{
  "n_layer": 16,
  "d_model": 128,
  "n_head": 2,
  "n_kv_head": 1,
  "head_dim": 64,
  "d_mlp": 320,
  "vocab_size": 820,
  "activation": "reglu",
  "norm": "layernorm",
  "norm_place": "pre",
  "norm_eps": 1e-06,
  "positions": "rope",
  "rope_base": 4380.0,
  "rope_fraction": 0.25,
  "qk_norm": false,
  "attn_scale": 0.125,
  "bias": "none",
  "tie_embeddings": true,
  "parallel_block": true,
  "init": "uniform",
  "init_std_qkv": 0.0322,
  "init_std_o": 0.0322,
  "init_std_up": 0.0322,
  "init_std_down": 0.0,
  "optimizer": "adamw",
  "lr": 0.00189,
  "beta1": 0.95,
  "beta2": 0.95,
  "weight_decay": 0.12,
  "lr_head": 0.00885,
  "grad_clip": 1.0,
  "warmup_steps": 442,
  "schedule": "cos",
  "final_lr_fraction": 0.03,
  "batch_tokens": 16384,
  "seq_len": 256,
  "doc_mask": false,
  "train_tokens": 122200000,
  "steps": 7459,
  "dataset": "wikipedia_en"
}
Each number is 500 + 25 x the weight over its row's rms, rounded and kept within 0 to 999. Layers, rows and columns count from 0. Numbers have three digits each. The size before them is the row's rms in percent of the matrix's.

# layer 13 MLP gate, 320x128, rms 0.0819, rows 247-283, columns 0-127
103:528490542486509510510465547477460514505528470519490492469515513494504510468535543500496548512483551486532481482495493470455488519497517506496443474519520536529483517512483494557520487496532461491517490497525462492514507491501486515528557508486491503504514480463499508483466474498475498481537492491479512549464512508474501500491541443521522465521506501434478446469484513465521508503505
104:487469490511494481529501497487489500495527490510442464488510470505450541483560534532527535544511513511495523534522469522536481512508496521534491474499465496498504508446544518517521556540491483533484524477507540498466455504485500483466493501486470491507514515503431459506465488524510527490490499502507479451497483503491533481507484491537486501461535523471488512496489483502534542483520
091:483505495498469504515463520494547498499498555488490507536491471516503485443505477528517548485517490527514483484501517525523535499506506494462459503495531498486534489526506497484492475505521484547520474456475496528508442509510503495522473518484469545455529518453489464477468462460492446517502494487474482477454531498470535470534463513512507524472527504463510530539518517506515527480504
104:502515498446488489504534526489486506500506524530526521496578474521461532502531537475520470525497543494499530466491459512519504500481507510443484499497495488470511518498528520501487471471503540532492493545516509489489514477433516536490492461459483484503514499468529516504495507456503481480516519478500486455451472447465527498493514482543520530503472521504463529500493498483523524471519
091:508516504492527546526496508504509506504522529455466534510508499504492426519468555513509494509517501475530500502478489483506516466510475488506507475438481491483463504544491498491478490507539532520564512504509504474507497449503540490516501473461449548497480469519499496506500471454484500520508446495481503502541516510517445466486483494515521533531475495480521535471519493549480505507499
107:488493537495522483522490532474481497470496477534459481510515485525445519477472504470503530526502527515493505508482514500512546512474488482485510443508517508472493527458488533510504477519535486532492505503481486528528516477530526472502528523500459512537528522502501513467451484491488484514501519480443542527440486557485527448529513453473524471499512510481517491518480511527513475514446
097:530481493495487498550520503512512488489497507492523520490529492533504501512510525486533459511527504460488448523469484561524442496498454521500458478548528536491463511490545489488473506500497479466487515539473501493466475479509536521515492481507497478495477501463496481477530545509483484482506483520518524469476487524497501473541496510466502483504462474514497587520485476542537528493490
095:466492497499482495524475481482516498527537500491480522545515484452514514485534455529502483511486500466498514514516479459472544493486455470499500512500503527490503518500480478568505470479489551485521428538491513532505507512456552497543505535486539483496489480510477491501499512462494489478503467473495506506490479543485512528477496441528464522495512524502514495521546524545483495545496
099:510515478504486462481519475476521504477528517545513513515517479451501512515487483534475515498468531488512492498521539512474473450511516500543521455485512529497469484490556519506473512532440495510543510451501481517483519518502547506462479506490491491491487509453512467500507502487503497498491524476506504475481507468500453498528506497483567518519516569508481537478517492439525492519544
099:500478494465553460515539504496476516521493567462516547507493478482477516463487514495456520524508539475506492503500478505472512473536482501479522491494485498468498541515488457503489506508499502539489471513481505504543514526502508544519474460534476529511460509504487524494510531478498480463462481493487531564466498531505449491526461485448515515499502503505492529513471459537468525518491
097:519467500511468429514470476522516544495524550489486504527472503521469514500514521508473473529531500519532476496471513513538514512540514468474518533502502525483477506505522502514482483500481492487498474498488482539473500496485529550498500487478497473512460530446488465488483503483538486500529482509478465480480491437498469517531483473464479518515485472471553523506548499515486561464474
097:484485507489459516523504540533510499527504479516527527530462528534482478511513525483490517479469513548490516535508498575517486495498512511486497484513532506449551566483467502516528526511500489484488470492539480507534490513478481455544487496464475487471498502498458477481447528511509484481528515500498518519489462484448466498504514454496468523544513503534482490509471487461514484503508
103:507497507525497488550495472507506520510476469490500499485534480466528521468521569535502493518502503481514517540485473516487535468465488483509510495519466467446480541504473507544482559506512502491478499487526518491475496506521505495477514524490505483510457549475485514505517532531481526459498490465476475465520461486458450490481518519532501454485534479485485507461473496526536547477522
094:462524507467495521496495538519523495490515513491515506508494466506500530496508500479527509505563497521481487518514464523503471533525513497526482527518518528504524464540500503461488475532511505510483538449477522506468450465499509524520507506493496520480475515499510456469468516480464463487494482501506490493432530484516454458500513522524482494519495439562542533489458492460486544488482
095:498501539429512517537476518513490515474516499551525489516477482498480526488477517476487475522498481470470508525517505516463479502501484539510487509480541490531511539463471445487463556538501485501556519519507481492514475480532531491498497484512474511537531466504462492531498460506537508546494510512509509509534521472495506457495503468472531504559555497477488489470486494478514492496476
099:547520488481480503505522497483508465508510526463504480501539516449458537447485505509519499516527529516511450510529459491472525468512494467502424451497515498510525513542502494509522500528523466504486490490486523542501483482520494534497496526491485498511444508525468501527515497517524450500480515543502490500474499500503479501535503486522564501446456475521489507480490462526509493531521
088:532489466526456464512473455486502501460491496502530488530486512529513495499552528471515522517502502541485531510441462519523483474524537496463485537485481546527500505516536480502506513512497503496539528487502465481535467534502530484537514493513485512494518473503502484483557516486494513464546500484512566505516513488474493493503444483533467509489482461496507500481506463482531537466474
100:477490500515537522531514528482465465461495511518468499493504518460455479459547535493494512450534531494515480497501552476508522508450492500502474505504471465478508490460476476510461492567497467497485480530523527518464489512499548485510486518509508470509527504440511492498537541501494500498506499486517483526465471498473509515559451470464522492503494505513499562504516495503518496492494
100:506477455481505514507476492526523504487540507495471524493476491499484457476538535523512534498517539498455543485491477525473524478453470497488535518532535493515513501507541506499536501484506445500505497450485535526494479507447524528473510526478520502491478501510450563512431506501479476529489482495513511494470500495554500469492517487514542464516504509507527487479469531510522533488486
097:494543493500547448551515519489509467497487509495533504506503508523476458477559537495469488481506500475470504556511499524475513502478455505493495483530512459503480530458547521516508549522495478519513529483507498514445470515503499497470461520525463520476453539526481505485484516527498483516495514492507486520512522505482527502443508494501465536515480491488515519451482538490538526471487
100:503497491487540489509513508510490504487523520506473490511525499520497481509515523526500514485492490469455484500523510497526491487466474501480498466518467515447471485478521480550509553504482492524523539499516511520501458471467535536490542478513497494495483549527491531500432461487538508505468451496531500502506444498491460456497451481503481562475541470495491531519471523509534492517525
096:498537467466484448476540522484491529521534502482504493524517518428502482479517526520494493510540501499506518517548463527463477471527507497509477505509503529486486479474519502533532427519488486506520465490544508487456502484475483511474462487515477522474445520499432473477517492471530522496518509492501557484516489488496480482526535499524520515504533522501520493483470473514490533510516
105:481465518450498524499472530500516528523481472538460472475502498484468536504490464486488512520515513543470512500508461537511528449484519513543476464491522535488548509511484488485485475462506493455531505511516498527517466517481541515487521490443471465510500501517467486512518519529538454534454475506531533484469495486533506516481535462504491502530511522461461493494505514490472526508482
097:503499505472555491513485529512513492509536547500467494504545457481475549501478527477533500510513518520530472483517467521491450529529496487451494453527502506502524510484481491497482487455490489550502464436480495517487490539458506551502491466516479501507492486463485528516493448501497516500504482504529470501453508448447524475494556529522502520515511501476504511478504499486479504510493
103:516503546525473477488502578497476533512485486497547481490487466461499489491514500479548524493489508465520491475522466519428485516505483490526499481495480490493516536470501481475491490486513507555521539511463527550459505500475500509506499488483463535531528548441501523517472472497473473518527465517519489472477480468495516484493543494506538534544502507499486527500498489519499484521509
102:482500514480537490539509506498515540502463512512518532454522504562440505452516564508524473508508532502485512479453470542522489472458520488525495479508507531508473506518457457495492489481503522510506480490516502520506460492543537517537471503461504493510508517477490538520498464502490486488469522505540518486488491464517542498467503440482502487490485525512521523533484461492470533505509
104:535516514492494485485500433506524471501504533527501462535480467517462488461543503538496483504519539485496532515474486528483521475452496506502526485479480499532520531480490496504494549507494501544527528478483513513459467531472497524516498513460498500523476488503480502464552513455477449494485506491430480471498525494498497525460526491498525483508529512487465508514484526481531537450516
104:461507539487500492504465512506515536510505506511479481527486467448471496513519523531529502495479541480476502540517461489432522481468494506498517485496509528461487515498491524553492472487526518538525507547477475461505517520534517515477461531508510506541507548492460529498523508485522513532509446458477493487450497503529483522535510517539458490521450530503495516508476499508494482497527
094:516471541468481480488509522457518501539460530459526480505523510488480474468524494505482460517466526477500518523513474474556500486491508494485444513518499496521505498477464497501498512490548458500528488472500519482545457513502474497515533495537498496519524534500483509530484525477485433490516477491470519536506520518445510510520541501531523518526517531480472514477511476506489432526472
100:524515547438485486502530508452509498512487505496477485509486502538498500499495477485480501548523509492546532458467488518460538488488486478559501480494513509477491495472472477497468522507533503492479512524536505493483531518515503514534474516530477519535497500481493498528546480519473469511476448492491516506462497450470518496459484485503511517509502512506519544489405525487454507526508
097:490476498492509503562512466510496520522458486488484532506500470499432510491558494535506518515498478515459532465491533540473466483465504481530526478469499528508480483497489536523438520530503538481538488475523464489514526533492492526482527481524481479521514498522483525544490493522497480496487501530480493516506477521468488474529538489481542551507481515471537474524492503519524473460490
101:494530530483489459521458520519479504467510531499501504499483494464487456495475463505484489519509517509527540497474513525460503473482527526502481506528514501512521503488450511515527531520510448440501508483488545486479517502480498535485522462509473481487531472508475538512485516503528530515487500473516494516501501532526534482490505470490549467524463501512557473499449513561532493475438
099:525497538455499467489501506456527485523518527490501500523529461512468462518506537535507503498508529501468506491523490493501513517514479544506516461510462500487492490509473470486484492512524481542509449527466510493439511545504542514541501512491455496524488480480527502497520515488553421479538471500506504501452514550482480494506538475511505526493536474491458516503486505506518511542480
094:502475533473494463506482506473477533463521486466514494537578497526480524481470494497537537502505485514485481517517507515513546505497467528516528485521504503496489495496479490481452510540528495526474535515470540555482470493512516492499474472498506487524551473544480493503520491513530490456446517500505475469533492483508540498473513471498510476528471455508497517472533476516553470473505
094:490507498502471446497542536467476517491482516485513534469490477509520505496536476473521514473520499506483497497486459569485466510479533525478516491526472483502543547504502475477524500509542455494510515489458485520447524492459484548540478492454510474518526536489453502491493492522477508462528493460483502519516508498502480469494526528470471527530511509508526519500527468516507544526475
097:528518514495502483515500498534504520496482511487459532540555493478442503470462483517475483475520503509522498497502487506459468490501513538508476473445497468542520511491474483490521561485522489488498494500525487517538505489579515502500519540474513479510495498508492512473544538495508476478467438467464516536507476518527497479509528488516517473505478529470475519494534510458462523531510
095:488530514472494494504516517498506461504488481459545517558487495480490471490506504521514449520480480498543491501512466520504484478541473486514471491482548499486520508483506510485517489488479555510516464513548491477493499485518526444516496483476506487485512511443492463492464543484508455497565483530459521480518475513522486461476540474507524494518519491473526539495562511527506502534500
# layer 13 MLP up, 320x128, rms 0.0813, rows 247-282, columns 0-127
102:508488517492534523457509513515507500465521497552500516503518484503491488500485501518530522478520529496539498502524495491501542502503499496465483524516501464499436510482500498487491494481501513511556530510535512530477530503496544540494492496518479516438488512473454500462469531479430493507524493535481479505477463491545444497519440501488504488485529501482461538509491523510429487513490
104:551526525493501495445476507523506485528467487543522523510479504494521510475448480486492477482489500500508495491518477519456485486536530508522502439474517504458509509532516475489510530448516493514517484485492485507512459522485526472471503515584490471495506501521513541465491512480507466509479499439476499517509541542526494499511508536492502518502462485559501533496493527492532487488452
088:485475470536468497550508480526528484484543493510496466541481487499546528522484491488512475513522470471475450479507513540490530517517494479497511496484503534543479480486477494462520538512475501492537482520487484449580475536442519521507504526467498461488496498515474511441516546482476460520514481477529516490506530464499538504483489507481526515506480516500485495536520484505520488496493
110:522505504542510493493497500540479502502484462480471484520488499514528527495494454516479463525456494538513497495521540479500566477557508479535526483503476517513455469517502485527491517489446466531476511477488503497519474485533474485495553536494509476519510491489526562469497494512491499539486495498464481476546515517523504493503468498476504517510497454516479481463498547565514507497468
089:500510498477479508513525506505529481469422457514446498509491481469516482503518510465495516516515488522488497487477500467491459503522549469449493469500482484520463530508518488538501517474517507490488475517525493482485485527548489494487504504530492507501484503504511501524500496531501555533515468440483433525548520461487539504527481500501489476522483459528518508493496500471532521456556
104:518518471516495487546480471493462512536495491498497540532488521531510473500499491490489491480505512494519542511513479506524492463455508507517511482496524511462473474436503597515488502509511532499471487482538515477516473470471492428485494531500496512517499551539499465495520548479496506462503518483473502539511489555510504478515452461488501485503506530487501470525519522497469487519495
098:474489510514534517434507510494482498513520514507493499528514475443475533539464482508480534548464505461526505487487527488483549490485478501504557488500465513493477507500444521522484487516523520503504509497531503499531528485462489472494515522519534495517501504550491524528463455512522482536473548453485477512518523468477493521489508488502490491499528535486485460481522513470467445532524
092:487530516466463494514489506506481480562565539498507508534484458510477516473493482476512501475505523527510529510496491504568447516541497473518493478486493504439539489494476529510531514480486463480501494491468464484464542488508534499518550484521519494535471512460461463510534514511537523457495506506513479484476483542468484521489507501486487478541524498519475521507526516493518489502505
099:511485485503528470493514501500495512538471483479472469498511555490494511497489480489518517492477505520535500488523510463452442478440546552502476482486535494467510474540489472504481523486492479510514480490517522444491497519490515466543463514492504478515547546530485502508528478535501481479489502480510484549541544464520471526499519514539484518482478489518531489469495460485534513503457
102:526513493477477477523483523473532484508547543531532505457528446534490476522479512526487486474483569479513484523511487533524551473501494462498473513486499506513428510484509480533494480517516518532507466478452520472486473508502540471513465552474522529514467561541454503517499519487493506497499491493505521549500505483491511487523481503479483512493478479507486499499473517516495486465507
098:508460473514508437531485476520528506469482517481471496511496549501498460520563525467483486476503468528540451468499511488481513512521513471499527479507499536509473486498504473477487463508462490525522501492535474498479502523475535522506486484483518540504496508478515514508551504553537548486549467481494479512484469458525518523503501496481494512493491485526510502524549468501444498527531
093:526554508525487508528564513506499512541472470532495458497498523492478503523519509463493538469476484503522482472483475512528493479496496505515494496544481453514518535494528519538474496496499497480470525528516491500510521498484447552455487505525513524489489522504485524464508510546510513438539442483510459526500503485472499475497505509473504499507489535508479470533543494475496495545444
104:474499500494483487530473507481511513478529525532508529497549501518473459539555474477498472509513502532449481473515457494501469524491519503452471525493512507474491470541529483450518471460507485471532523514448492519474493514494493517522499552492478489513550503529548494541468529486479506481488481500519502477503537465481482522482458497481455509530493474545525472514511496494528476496497
094:471476525492494461519494447481479508531505529539495518513474445490534544458473495489487506520470530482491554491521472525496481492498476466501483543500475537517546498508480500505486518525509566500518483479502522466435453461500470498524516535493516502496481524476528489501488530512509500517490498523477524477501502515504480507431492513547475527460481519527494505472512519497496457525503
094:466545485492485524489460489502494534461510476519486534471508473533495502464503505535537507485536493493484494498476515494522499499522491447483532488474498511532486469508471453456499525464539439511524460520464489525478530481494478483507494500523471515513496504518483509504560502517430510508468514531528544518519487540523521520478472518522455551515511499512504507489499519546526504500520
100:455476437488521520530495516529506491529472509505487499490501503523485472473503507526501538474524455513478471484507533479499476490519536450547512484491497468526470494522492497489482516543491465499478493454483524502510485509528512531508539541502476509532485499455518550508490534494472467471518492560451505528476489530468551481517549494491523537491523483483491501542488471516477506512518
087:494516535475514511502524503524542498496508477485495516501465474509506496500476477474506532505510504507463496492484496476531436555537509493505505501521478486515509513505468490489501513512521448515482556504492530499484478501486517516497510433457452503518518507506508502432542451477494514524525518463496492503489520500589539489497495514513532493506535488549490480466441512513509477476506
103:498469503513520510520526489475494466522508478549490437518477506529465493523480531523491503500476523517536499486489496522533517496501487512520490508496478491504487469503514461471533499479462541519490531485507469466532476485504436580497502502533481532481485494533494507483463528489504509469509520506534522448520467465511531518474489471525477556505503508483507489507510439513550495462509
100:453517497533535530522473519519477495508508509534480442439440500549489494500484499538498521509480477542498489495510480446498464493494485544482486526481508481555517538488517486482482513470524448494474507508480530499507530489491501530531500471499482469567490516519473514512458541527497504490497509504530488469462492488523524464518472496468501507491496450501514508501490509518505553501501
095:506451475516491499485511512519555487516514479556492440502498450514511545513498530501522480483478525482481536471496569484480524522517527511485525456463480527500489504500491460505521464498543483526541533508460475482507492511449550518521488507515513502519546504499524485489517483463462507460470482504501488475507520442489479530526490501487498461507520510520479507521500509515505466490531
100:500474526452505502499501529519533542521442523513532519506500525491498469506494525512497517525452541485480493454498502521459503490504459499451495507485499514513458484491482460517487530447518489491468517472497520548435504477505483512505531519485451508503535490535482532480518486519523535506468499532538510457507454512482499475496480485498520498523475496474512552460496533487540512487497
098:526524490468514475494442518503495520479534471494479485509517518467530513491505465510515491520489500520453492494515547511462508540538486521445535508493456513490523513467457514513515483558525487523530538495468516474534518486450527536524480456492509508536490514502483480496488516435500494517524473460513524479504486502495493514451489498491508517502491502489521484539524473499447467546498
111:508495508514507477496504472499490478478472490488533545569486513530555463473469508504531510505500480493482486523482540527500452509492482495451539529485506490479495484492494540526539497535454470502466511516521510501485512513451484489553456485520490458462490520497512487464453557489535544515480534546484519538526493477500489511494486495491501512521505487486541535466499527488500497495492
094:510519486558499488510548477494476455481473489520536529522526530489509532513529506486514464525543466471449517526524493493492486490514541484518502467501452504496496472461495461481464499501550518475493495501466485462525497521523519451511545503487506548503533515512523474468486524479485501543542519457532512481498534501533486474527497499525515473525497516528521510474467512531482497508465
102:548482479447534457492521453478503501517491532525477498512513510456503488522436529515492516531498498472483488513525484503488537488534480559497488496480528494498492464519495518504522518478530506490511529500537450453533537508528499474500482523509542498487498456543491502458547482492496542522462520506496515487550480489522474514476520498508501460455473513482482516514480482470529487518472
108:434542484507537465558484518511513509508485511487481524463503518539484485514549502492462507516494481494468482484469492575515463486475494523554506534532539541544457471487493487471459447518522469502487499485511495500509483511510479519494472481488502462520530488481506507525470497519534525506532506511493530526522480489517528493512516529464492486491508459511521506494447514495491528502480
101:463485520443496526529471506527500485553556524505495473490502457501432521513500528555483535476521502466501510465512506460522493482488521475508470454504485490518503522535492497516468492473521518448516529530489548511520534492504483490537467519506474505533457481480492470490511538512500516529503465505494466486534513468489499512487490517492518513493466466478492524513544546490510518472501
109:471514490505475500519483486505560492513449507470505520525466526492487493501504485507489509512526462499536499434520475521455463504541523472467481493498489469478515486495503550505474489488494505504527532484483528550455499478497537466549469517448525515526494445517542534489516473514473472490471506459504470526538494490497500487448505496525515520493523519524499501499524458482533492503492
093:534530493467538486515551455461490533526488487491478504493579442494476491497504479538498494462497538502511484497498515498496524516511500507549545501494515486488540520483502504507521452537542544505488495522483496502489513543490497508514510518528488508502512508490533461502490498480492521497512432542487498476470491545494450504478519450504493471519516504512464524503458477451488494494517
096:508556488475473478502491535523530516528480492479515540522475508509496516498517498496506541478480535505502515531497518516473469527481448451499492473523480476511487495522523504500507424477458497527501506493524534504524464455467460499478533483503494506509517489445542496513510455519502533547500507491483443519478505530444490480512482501455562478490504488477508491514520487509524484510506
098:482515509536506516547548494540528470478497468490450474483449539479473514485491527519519497490519474494471539524517497528444464495486473492478504564479534540506509487489506484499479530554491506486497485520509514491527495494517511519503498492546524483515500511525553503507493523495498454518511509523489560508523459492524473499500512488444466495513518442526475508512507534501469486529507
102:471537469512479441491485495452448500533534519496516466500541475474543508489526525494505515541484482495545514492514484482504489511505480510513459484476492518489504512539455456507523518460529482483486486533506476522526484546486502480537533511493484540538545507494485534532519536483521488478464477526531469485510462496450468510537535518530480504473501510475472482516490470506509504510518
101:455493512500499522524472511514522514488535496506536473482478426463462528503485519473485518519514545543464490460544516471472499513535514514439450487501518478508476506525485539488511499505479504467527507494461493484519467483538528548451502505530515517488509508537451507493557480485487489505493524537485487481510511491510498462523543497508492522476472488506487529491507515520485471499462
092:540528458516508494491518506545463537450520496491495520429488542511490521501538497468503470516500480523533492475483481505517445496509491525502498503516539551489504485487495477528453495450501559510530548455535474494491501500478516506507471496532512445504512522504520523475509499497478511514497535486516532517499495510520456540482468482553477505484478504500507483465493495491520527486464
088:509484520469476505549526487494492465468462539531501494483505471523482483441505517470502504465506500538486488467478460479520491523537549494520483483470499518522522519546510445475448508537515492512493490444524510504508491538473494505488507517483473502468517516487514500493480479455496517475526529522502490557531504463522506481481523522461505495524480488514540493486520536467505559473483
098:481512496480523509500507482479531512497494507524473478445513482518503503506460500489512509510484512460492478470525523568536565497509518507529507451469487542471474532500546494540462491535508520522565524465491520526524467525509471504472459523506489527505528514474476481494472502486507465523490446488518485475538452480511497480529546516483488475507516500485500475511503513507509459500533
# layer 13 MLP down (transposed), 320x128, rms 0.0788, rows 247-282, columns 0-127
104:466503471475528536496491503497496465511517503494479492477517490502471516492492513483491541519531475499555488506492468516506458486491515456546474492476492472487468496497555524500501474512508502489446533470491493502510584513547503504500496474487530531501541519488508553555482490526496507496499440461540449484550487518484508507486498491514506514490517506519543493501493480470466484479538
107:503536495503534511506492508495477519494496479455525481494533433489504501472532532526512473530457587456492494539479475477523498505493451498479491525497475537519530510505530523504467494513469513482512543512486525475472469521524519467513499467480525470503467506483492487531500546549517466502508520524475513488488449507525501506489453529491494539502524525486513491505499455491474508522477
092:491495483538520486498489516518477485493514503477504507539532537482510500515512464480504523475527406491482527496506527514528495518521522501549481514520467520473469514484485498508487472483533483458496532514487519506494454502463481522468498468520468488478447524551521524529516511498511529493511498524538530490505576464478471478479507497519463536505452472489515499503520462518489486465498
104:521489472501484483510476504502537514474457523511501495497523414467480480506474493527557503483505514536457472482502503548516481525492501527481493519492552496502549514507480519489512451522503484504506481478501560509520488483483505511464537532473556535490475500517524483522463515513503536440478487495520486502515477464439518458484504519510474488497547520517491509490484520504507488509520
093:540523520488508508492493501496488485514535503521508512531522493529497526460459482495479490457454462487500520522544458528497515544465549475523537488522505495470523492502440486513500492508505461497474531475478499458523495534474548481535507486487489524531507519454537427489529504499466493491517473535495510468493548534460500498465516477520510489470512505518481502468504495492526511532513
103:527512511479515540479531492477545524507506509473494524531526528480469487541450509519476465579552497477485518533506495474472486499508500463482490518491492479494508507519558509489468482528531502494509457500534458474476479501525513504503502507524481487484566517465467489489500524508479499500518523508495469514485448524452511505534491479524433476526483480485541520498503512481469506504509
095:474473491539483517466480518488514520538530489538515504462542473489446504519526526497527483478461573498543503481535491459506515476464499482508481517507514488493505506500532489438491488464504511501499494503492502473555505507515493489506491518476509482479561491471532477491492504511540496504523492499524506504499460506480517500518530422524566505500498494520469515537485507508500468456477
094:518483522518514497467490491499498474515519470536491500510509480487513533547475506503522511524509569493461507490521513506491521511502498527508523545537514483503484487485476514514510461498449467509447545516530561510505469504445485536518458528485477505476525482506523545515514520507486519498485527479493493476501463444517521515472471488513501479482441474466544475484494519487466456508478
101:482511438493454495541499515486472496469542556481494536493486510497539492491495486488508500478488453470494540508491494520516475477508482512488526517476498486541506472521472534501496491503493524508482484495489513555512528507472500518484528455521472544461508460513476517506458521506470512527508559514491504503455499506496473517472497496459580476489543462479483479513528519526508500493541
104:480488506515497504474490518467538511486503493532503507553471467452516490494483491472493514512515503496479518526514527492442462502491492546477557500475511500521515536506510491500499526535519445503507501492500523488566485563482490485465443518562493517507472518477493511489489504469489509486493483543528472470474561490479494510480505507498483474520519516503469486497513518564500468482460
097:479515491480495484517477477489501498485479486480519497474496519511477493453468463514500504484536389498486509547550492541503454523512468546491503487485540493540477522536434492495525540450497478502521458524490524517507511493535490508487490449527519505482496500532523487524521495506497516527473520485502485510523514533512551518502476512508468457513512488497525491500496522479514523481505
097:512505524425490525481493523548483551452470536489541505513487481506503472483482478509484478508537434494502523523510506492474485482479496489434499479456481523509488494519534479517513522513468484500489473517488480519488445497503543483521502514531499525486524528501498496501530458519495484506510528473504500492520506549559510495505485479537502503496478430539534514497496531476515528515498
110:491480482523509483514518465456461475536506490485507468477490518520504509498504533502494523534462565513509510474470493508513519442449482483505517488533513445487443513533553531481527513505508513496469519503504507476469535485557491488489484509509538504500430532533488520464494485502505520485497466528516488510490484513492462514497480507468515501487523535441509529465511488481529526513499
094:492461524431510480491484510488512494482516486538526516546485551482521506536475511523539534484500542479495484494480492490496457496496488485492515499496501505527499492478457536507492462492555469473505517538498505458511538490488550499493492481503488512525510502537490469491479500490475519472482462522553549572498499494501537512520520487493515438520446487470465521510500506502496476474504
094:504495532511520573517518495481510516500481517476474533522522515497522448492498482495499504487543418499501496472483533447499533467506503538528496510524525503468471556486481480488544492506480523469479503522499507467506519508475519513462500510466514463536491505506539528525479502489528522479514518486496498504484556474485479520496519472502458471489509499519491492481475505435461539475480
095:495477503507488494514485485522497473484495536491520506549528495510474487495489442502494514502487471508465475539509465516455495480441518414489518497491530464528500520521473494500505465530490526511495506495528472544532501493504503549516541513521497497491489526562500515520463499508494535492462537527505497538489528502499500453488465504526483499477510493524522496558495486547441484502504
092:510507497481527510479521483534491493495535522517485523514506538492524529506493505494529495511482398498502487544512497484511512520491504534528553519501482531538484457498515503490508472481501494520475504486483503451536507494514525470473481473498498477470469534482530457493483499510507483530485505496495520484499632478467473507477499480494501481491493519449515492492499497517483506495520
106:445471515474492492538470499525489522486499528517493471499503474475448525478508487465541522489508493518502497505533527483468445492479539512541476516517438509522513489496497495515510516544515502514471487526495516498499480496508448448480507484467479484512491533448522474509521470520557499516519506519476508524528547538498433478505484546482510497484474494534522475518498524527493482525475
097:464487508527499535505468501535527528522508485555474524479503521543479506535485525490497491511516470502517518493528514500464524543482508505512508530464471503507553519521479509504525490506479533483522488511485507511508470496495462460460511465506496476490500506452496455491477558497501470456522505530490483466505513485576470521459467495490466525551513480525472469497496458491466471517506
095:519529512475508474490474486487472507539463500480501549505469504481494519491502472469446506525475586507523501512474499509522464525493488552526499493498506514500516501483475512498523543523471539469525520501503447528530529511493487479509496534478439494498549485498504476512499525542502475522522489506512511504509441523520524511517475470509463521467483510518472511437531497455504510508491
102:496536466488511536523496497499497482494528552519459484499542528485538498533495513464496481463498563510458490517497487466479475489474533528507520465486489471502487462499457479495514514558510468473487507487506488493492502473525508527497500510502566495496482495508446527484523528506515493538490517476500504519500551483521493423483505503508520475513540508524475483488533444522476530485512
098:493470506519537470558528488478508501552482482480489543479493501502506499483492525452484483507508490480516495478482496505523534484518514475511499496502494500465485471522541476501492548466515529498472513524515483500455486520526477496480565513484466486490512475464513482478505527507525491473498481476530478542478463464520454506515462499500543518467505495459533547483534522517542552459469
103:464497537500506503530510546482532510502524463470547463508514493487487488517474492518486487484440500487520518486494551509503531527503510495502518510528514512495517488526455462519473518532501448524518512508460497500553513456482512536482499534518503499507501490495532486475465482480475496513496525490481449516480470487541531473535499521478577507487476447524478489507520487454475464474513
093:552526488551513473514462482516510513511481491461450487535496506486494524530471493492495512476434495497503488506489514497513529509533505507525476493519532505484522530496436542488525506526494511526498514504475525528472466556458461495494474486517486491495485454445481472518507451472469550499478507516502480511491540501516470486502513518474554480469518524518496524527499530509538476514511
095:512498468494460495499473520466498511492484519512483421533491482535527502490507494510497478501477501477506478454531526529513471435477469495501480500504512512482477503505559484488491528485517487521528495526467551460547553532497525530503503479500498491504475513510514528516499479527498498476485490530511498539551419514505544484483514521491483546461479527463514498478514487483518486512499
105:511425506561479530495499482528485501501529482482489489496500510539475525496494534500497547520484422501527481537509509531473469489499494488502530538504517508547466514496449516492495481468487493454457516491543512495478510491493533454521523498454501508512490488486451478490469495471510499506476466519495488521471498512520507519518482531515473491510559488540502518497518540468515478527516
100:516526510482478480525512493520480477477543481508518537508503516461478517541488498520505453519492495514456494552536509491558538496529512506487503509513486522485498476500547476484494515470520526520472504540469460535474505526542504515479508513488469454508483434508492479454512523504465439490514556483491523517510474528459513498514523463506490516515480515515468525517528477507493489497454
109:497518535497504486485492470473472495500523493517496501499520488494496510477506519524498502469515535488518515532491472473482499455482500487510493556500498473482532529473586462513450511461493519535541496513529491525534510483500514511466528470525508466507523487509503460497496513490518486521486529507529490519557434519490476493542493513521506476496462487487469511444483486523516567453486
098:519467526494504479488502469539506553446510462493473455520479489522503495526529507443463483510502523471478471514498476544517484561523497514488492501478493535512476471519403518463487532509476506523509482534473485494458499508508468509521531495496523519506498524515494507485490514480483487489500514483476462500521531531511519509453491513476517523502501494521515510524538542486493442531512
101:501471459532528483474541491481467506438461495502511470480522502489506491494503569470470494528488513494519524485474479522509506458498503493519508498549479506465488512563517518509486536509522491519495480489513507527538543457507512509500505501491488491479487504534515495481505484523538518501533493524515524460472406475504502487506497509502497438473534437493484521501517503515500470524491
098:496494494490475542489492516532538496486527491511504533516500520515497468475486509510458473503496375555460490490526465523491491501510512503505457486526520508491528515484521498503472502489501493515504480466508528509522525489508507505520509478480452501483537494546500494547507451512504500534527470446462463497530493525457511503532509502535515500501505510504483491527528497521510461449503
102:501488508461531497505521536507495510480523515524532482502500471469560465471482498525534477488504568465504536482495504501464515501453499486494540537487483508509464496468477493505488500528451508461468547484472498495474506493480528501483479493494491479495544509513525469494505490522515544484504535491512513527489492508539556430444517478478547507487527509519502526519488492521532530489468
100:483465502484496543517487463468541488455472485457495492525561492486516525465502486535511524497499486493497484533534503492494492472559434471498526543498498477495484506517497494483513468448504461524492503503471502456479479486473493491512483507507482538538493517480573490508490518454475518497500542543533523495476559497529502511513468530505504500513511443478493495500514503505509518497509
095:542511521501493524534483515525503468524481526513499531500447522479506519511519503499491513480519486503490517490479436500499496471478529491486510487521534473498559510479506500478523455445520528507531495491498539485509506493498533512489506461477518522480508485454499489515471537514507476508513486516467475528404444511469501544491487526478529489537492546495501481507478550491455481503497
095:535510471469497516489491494547506493525496529477502497507472550497484523518481489522504521511556408512504499488482476514452522543529443510497518559505520514520507481480473549513524501521464492499474498514508503475488467491517502497456509485482525503500473516521497524506469506499474510526500484505452501478517580515482538546480484505488497492524469493448470493486512519486480505484482
097:526483459497492507512508472521492486534479534547464510542511497490516484500513450484476498488524545507486501528505484454466450483458514509455538512478493457499506502510457499520569543503467482501492510483486525480516497541488513499480538510513518457498509489548530443496487546543466481452516509481497502507485504490501482501470501487551485501501500492496481511527554492504524522512534